Each number is 128 + 24 x the weight over its row's rms, rounded and kept within 0 to 255. Layers, rows and columns count from 0. The size above them is the row's rms in percent of the matrix's.

# layer 6 attention query, 384x256, rms 0.0333, rows 0-24, columns 128-255
size [ 66  71  61  64  71  84 109  81  87  84  99  99  99 102 107 111 105 104 112 113 113 113 108 110  66]
[[197 156 113 159 133 119  82 139 155 117  86 158  95  79 118 109 159 121 118 160 148 106 125  74 114 190 113  95  91 133 172 156 171 135 159 121 172 146 107 135 146 129 111 118 127 144 123 106 108 111 135 150 158 118 116 140 136 148 114 103 136  83 159 136 100 151 139 111  85 189 119 143 161  97 103 121 179 129 118 137 123 146 129 113 112 150 135 103 103 106 134 134  92 146 132 128 127  69 136  93 115 140  68 124 144 131 103 169 122 138 131 111 130 121 120  90 124 152 141 135 153 150  82 134 110 115 161 132]
 [142  90 151 107 147 131 114 122 113 138 108 114 105 155 141 132 125 185 117  95 106 121  98 139  86 130 140 147 119  97 111 153 108 142 121 103 127 124 141  96 122  91 167  97 116  79  88 109 139 151 102 158 101 132 146 106  65 126 138  95 100 188 127  91 144 137 127 116 136 145 130 108 120 123  88 124 147 153 148 121 158 157 124 156 119  94 128 128 154 182 158 115 125 105 111 151 143  85 166 171 155 120 155  93 159 120 121  78 118  86 104 100 144 128 125 165 133 129 131 105 112 152 143 121 119  97 123 145]
 [132 129 194 175 160 157 123 140  98 138 143 171 137 121  96 120 150 133 122 158  89 165  77 138 103 128 111 149 138 123 146  94 138 112 125 127 167 144 137  83 147 147 123 130 112 143 131 186 111 144 181 116 111 148 101  45 108  85 162 106 135 145 162 130 137  76 121 142  76 137 112 133 154 125 119 143 111 125 154 114 161 126 141 126 114 156 125 137 164  84 112 135 140 155 159 153 121 138 120 118 142 149 134  82 131 142 117 156 129 152 111 125 159 157 130 133 142 116 137 111 143 123  76  99 140 137 142 132]
 [170  96 156 113 109  93 130 157 157 126 131 117 136 129  84  78 151  80 110 151 140 127 158 120 104 148 133 168 114 135 176 122 162 127 169  90 132 121  89 141 151 144 132 108 140 136 169 128 125 155  92 132 142 126 132 167 114 182 122 140 153 117 131 126  96 120 158  96 177 129 123 149 137 136 145 150 113 137  86 130 126  99 125 117  87 118 162 147 143 132 122 116 109 112 126 127 168 110 123 128 107 106 132 154  79  87 137 106 139 172 130 154 138 116 145 128  63 171 126 153 144 152 109 148 165 120 148 127]
 [151 134 105 105 144 130 123 121 155 132 154 140  98 133 113 106 119 144 113 121 103 133 134 127 168 127 149 163 125 135 132  96 133 131  84 122 134 138 140 122 142 142  96 161 122  95 129 135 144 132 112 102 105 160 165 112 129 115 105 117 107 139 125 135 141 137 126 130  98 131 135 141  95 141  93 153 138 109 153 132 102 114  94 134 119 101 153 145 129 192  97 108 117 135 152 148 116 146 147 126 164 132 162 113 122 127 147 155 115  89 114 131 116 157 128 178 128 152 137 136 104 126 169 101 117 122  78 140]
 [140 103 105 102 114 134 144 164 107  96 132 132 126 130 104 121 133 113 122 109  92 148 139 143 118 123 153 114 140 125  91 137  93 143 180 102 160 126 125  97 135 124 162 103 161 180 101 130 138  98  87 141  90 118  93 156  97  92 131 116 138  98 122 130 127 130 117 155 152 153 140 177 149 129 151 118 131 131 161 105 126 100 152 115 109  93 135  72  87 171 149 112 100 121  98  98 136 165 142 114 146 139 149 131 175 138 163  89 126 144 122 108 150  82 154 146 157 132 176 147 141 106 181 135 177  57  84 107]
 [131  62 116 107 131 115 137 104 120 162 167 154 102 161 124 115  92 125 121 110 145 157 152 119 136 137 149 154 147 127 107 147  81 126 125 142 120 110 140 114  99 123 105 107 131 126 147 108 127 115 147 106 112 119 132 150 121 140  86 104 129 152 118 134 137 108 150  68 129  93 143 157 134  88 103 133 150 117 126 142  80 128 148  98  92 127 136 130 101 109 164 151 114 118 200  98 132 153  89  96 149 141 111 120 116 153 143 152 146 130 144 145 117 135 153  83 117 126 120  95  61 136 174 124 140 134 108 126]
 [136  98 169 158 126 119 115 143 156 163  73 110 128 163 145  94 154 120 135 144 143 141  97 116 143 105 125 106 116 126 109 137 157 126 130 122 132 144 169 152 134 152 175 102 136 110 142 107 159  92 114 161 115 153 182 150 136 160 177 143 122 112 132 145 129 137 131 109  85 124 164 116  90 112  93 127 137 131 147 144 136 118 111 162  97 123 123 152  88 109 154 120  95 147 105 139 113 109 121 114  63 130 122  77 135 111 138 131  91 133 137 123 152 128 131 169  90 157 117 143 146 128 140 139 114 142 126 131]
 [112 146 125 159 147 101 124 113 131 171 145 127 138 122 170 130 130 122 136 129 123 110 128 124 131 126 190 133 122 133 126 129 107 122 150 134 143 165 116 120 132  81  88 103 121 120 165 124 110  93  76 130 135 139 158  96 106 124 169 140 119 148 123 112 100 139 119 141 152 144  73 103 111 117  90 170 135 138 160  96 127 116 144  99 136  89 165 140 164 111 109 107 155 140 147 130 149  89  94 114 116 121 109 125 146  88 115 154  90 185 148 153 111  89  97 136 128 115 125 118 127 136  95  70  68 129 157 156]
 [ 99 152 133 104 115 125 141 105  73  95 120 147 121 175 150 140 119 119  92 144 146 136 133 160 165 109 124 157 125  89 124 121 145 150 148 111 150  79 107 114 125 124 160 112 144 153 131 126 109 107 114 179 154 146  99 102 144 149 181  80  60 161 134 141 163 139 136  99 118 110 121 127 168 153 112 178 141 110 145 140 124 152 151 113 151 113 133 149 167 117 137  78 115 141 119 121 145 115 144 149 119 115 134 113  94 131  97 132 130 138 132  93 107 138 102 150 139 153 112 103 140 115  82 137 115  77 142  94]
 [145 153 113 120  92 154 143  90 140 165 116 121  90 126 102 110 156 142 140 126 135 121 118 119 117 123  92 132 141 157 140 182 141 170 124 123 155 172 107 111 149  65 142 110 128  96 126 154 149 130 126 131 161 127 126 204  96 150 112 145  92 150 137 142 111 144 125 113  96  86 102 128 122 147 164 108 163 118 114 177 128 144  87 120 123 112 136 129 169 123 144 117 107 147 120 135 140  95 127 134 114  99  99  97  96  91 138 129 137  92 161 128 144 150 140 150 138 143 146 118 132  83 143 140 137 122 169 148]
 [ 83 108 138 136 144 147 137 182 176 147 157 111 157 138 116 137 128 133 132 166 118 126 175 114 123 143 128 188 125 157 134  88 111 152 117  93 104 142 124 105 116 131 128  90 154 130  84 146  76 137  86 161 143 146 123 137 151 155 115 127 124  77  91  86 122  89 150 148 116  89 146 129 127 107 133  87 164  92  79 131 159 129 140 154 135 109 159 104 142 112 149 122 102 127  86 120 129 119 130 129 114  81 140 167 105 151  98 114 119 122  95 131 131 131 120 113 118 105 136 107 160 140 135 123 148 185 164  83]
 [110 119 151 169  95 121 139 155 117 119 134 114 127 149 103 176 143 117 143 155 116 131 137 153 142 111 111 163 159 128 121 139 120 106 100 158 143  99 120 103 133 119 109 106  97 121 106 130 105 124 130 113 112 179 127 119 128 104  95 108 136 166  86 112 174 146 125 103 111 124 107 138 133  98 118 125 139 122 101 139  90 127 153 134  69 158 143 112 140 157 132 165 122  98  43 125 134 112 122 101 116 107 130 169  76 128 110 108 129 132 131 125 121  99 104 119 103 114  99 132  93 115 141  96 109 131  98 126]
 [127 154 130 119 141 160 143 171 145 102 155 148 124 123 117 153 169 150  96 175  95 141 160 143 108 107 107  86 108 104 112 110 152 137 148 115 134 141 102 153 151 133 158 123 115 120 130 148 158 121  75 125 121 144 137 112 143 124 150 140 138 102 119 110 157 115  99 101  76 139 111 144 156 111 103 129 113 133 154  99 140 109 100 138 111 146 171 139 101 151 147  96 125 162 130 140 108 138 111 137 127 123  86  83 118 154 158 119 128 145 163 108 123 121 149 163 110 119 151 133 131 152 140 150 112 145 134  71]
 [122 141 125 157 111 140 108 154 128 132  98 106 142 156 143 146 122 140 146 133 133  87 139 163 153 151 104 119 108 142  89 141 159 141 120 181 101 135 150 164 154 117  45 115 117 104 154 112 155 104 126 124 137 156 130 110 110 116 155 145 104 121 139 117 105 126 142  98 124 155 118 114 130  62 170 152 101 131 126 161 137 164 136 114 131 132 147 117 105 168  96 112 165 149 164 108 153 145  97 105 132 118 104  98 111 125 147 113 109 156 149 132 106  90  99 146 121  72 104 102 121  95  93  93 106  99 130 110]
 [112 125 126 112  73  78 152  98  85 154  84 102 151 107 117 117 111  92 140 120 127  93  95 129 131 103 166 115 109 116  99 176 146 159 133  84  97 111  89 118 117  94 155 107 168 152 112 125 147 136 144 102 128 116 109  89 173 117 129 138 119 129 134 152 148 148 109 102 136 135  94 144 113 151 132 144 187  89 158 128 130 117 121 142 176 162 128 139  81 103 162 111 100 102 138 122 136 133 112 114 122 121  96 159 147 125 174 146 117 177 123 187 140 114 134 123 132 124 143 160 123 126  66 114 147 108 125 126]
 [120 133 123 140 159 137 108 113 117 130 166 154 127  86 108  80 122 153 112 138 144 143 148 162 137 157 113 140 148 139 125 152 148 169 119 104 118 147 122 135 108 141 116 157 126 127 139 118 137 104 166 134 145 124 125 133 123 122 158 100 114 145 114 180 123 162 128 140 153  97 143 163 114 142 119 152 139 127  81 136 147 137 114 129  99 147 133 125 114 105 145 126 107 154 136 127 133 167 134 180 136  57 164 103 125 125 105 128 174  84 132 121 137 157 118 162 107 159 141 112 142 105 162 156 133  77 133 135]
 [126 111 149 161  99 103 203 133 116  73 140 153 134 142 123 117 108 113 172 141 184 120 127 161 181  92 143  95 140 117 109 162 133 159 119 154  92 154 119 132 113 134 144 111 111 107  93 124 142  82 129 158 134 156 133 149 123 166 132  85 104 112 134 144 121 144 114 141 125 134 122 120  76 140 119 135 170  92 174 160 129 123 122 101 118 145  78 145 106 173 124 114 124 110 170 110 133 162  78 176 144 144  91 136 132  97 124 139 115 154 168 134 100 120 106 145 127 133 185 115 128 114 102 141 117 132 111 162]
 [109  81 126 134 137 137  75 103  95 137 135 130 110 108 109 140 163 121  68 150 141 166 118 133 119 153 142  93 108 104 118 133 117 138 132 122 174 153 109 102 165 140 124  94  95 145 135  97 105 149 136 141 148 145 139  76 112 172 109 134 138 130 139 124 115 129 107 138 188 118 121 186 124 153  79 136 161  98 148 123 126  94  90 135 144 126 108 144 144 131 118 143 130 141 133 166  90  52 101 167 127 147 112 131  72 147 150 108 125 121 153 125 118  88 114 105 132 134 115 154 121 138 167 136 110 112 142 146]
 [129 108 172 151 122 120 112 145 134 134 136 111 132 141 125 127  90 141 148 148 116 141 134 101 134 148 133 102 104 119 147 161 103 132 107 102 123 161  93  87 137 168 154 139 182 143  68 151 147 131 151 135 115 148 128  92 116  99 119 106 121 158 195 138 143 111 132 106 116 141 134 154 122 117 162  74 182 131 158  94 138  64  71 149 159 131 155 136 105 106 141 110 132 113 149 145 150 141 127 151 162  98 101 133 152 106 124  98 135 108 140 154 180  92 117 116 109 140 124 129 133 151 106 180  86 124 154 163]
 [ 89  94 121 123 117 136 134 119 132 134 130  93 108 126 178 115 172 146 140 136 140  96  94 167 112 122 132  71 135 115 118 155 138  84 110 167 120 105  91 133 111 125 113  81 140 138 139 148 130 162 131 154 155 124 123 121 124  91 148 137 139  91 136 104 143 144 117 119  93 159 114 128 145 161 116  99  81  92 142 129  88 133 143 156 102 159 120 103  96 192 146 143  86 132  93 176  94 121  94 140 117 116  45 128  62 129 123 121 108 102 136 120 116 102 123 153 127  87 138 111 114 118 124  87 106 102 150 106]
 [165 157 130 118 128 111  93 118 113 133 134 182 126 111 133  99  90 148  94 161 167 137 154  87 148 102 150 129 160 142 119 154 124  88 105 147 128 131 148 118 115 181  88 163 135 102  85 132 122 145 136 138 115 107 159  96 162 124 113 176  89 145 112 127 135 141 142 111 129 101 148 174 128 121 130 127 136 152 126 126 148 136 162 183  47 108 103 123 164 155 146 152 103  89 108  82 138 128 120 135 120 120 148  94 110 124 115 153 153 123 130 119 141 141 106 124 130 130 152 156 104 143 184 128 169 134 123 121]
 [ 86  76 142 143 146 151 133 123 120 115 129 153 154 146 127 114 113 143 154  91 124 169 134 126 127 155 113 145 146 136 119  72 105 148 155 123 103 165 107 122 140 110 146 125 124 128 129 108 145 176 134 118  69 127 165  95 110 133 143 118 155 115 110 132 122 121 141  99 124 151 125 142 109 160 117 129 102 133  81 155 143 110 159 111 128 125 140 136 128 130 147 141 169 143 137 151  73 171 111 176 137 102 104 133 174 139 150 112 136 154 124 111 174 119 174 116 102 113 115 127  83 167 130 144 149 138 125 137]
 [120 100 164 117 132 112 124 140 132 130 128 111 169 122 131 137 148 129 135  86 139 137 156 141 133 107 134 147 141 131 115  98 135 137 144 113 134 165 130 152 145 154  87 110  80 142 103 113 118 150 102 166 143 132 105 121  84  86 113 130 120 126 120 116 140  84 125 156 164  91 146 179 115 112 153 119 143  90 169 163 160 129 173 131 116 130 183 160 105 132 167 141 142 107 138 154 169 126 155 175 154 123 117  85  94 132 162 120 126 143  96 121  98 117 116 143 121 112 122  95 121 116 134 120 104 107 157 147]
 [111 135 126 156 122 140 125 111 102 115 127 157 135 110 139 114 119  91 122 163 150 130 164 139 179 120  89  93 110 144 172 124 123 122 122  99 136 130  96 136 104 149 140 122 141 188 101 126  98 112 148 135 113 111 126 144 153 104 130 139 134 106  89 159 145 117 135 126 123 129  95 153 128 141 164 180  98 113  82 136 107 134 126  62 149 158 148 132 146 114 129 110 161 138 171  94 157 105 116 131 120 123 149 134 114 148 112 147 113 125 146 154 104 127  93 132 114 153 150 110 161 133 115 147 189  98 161 123]]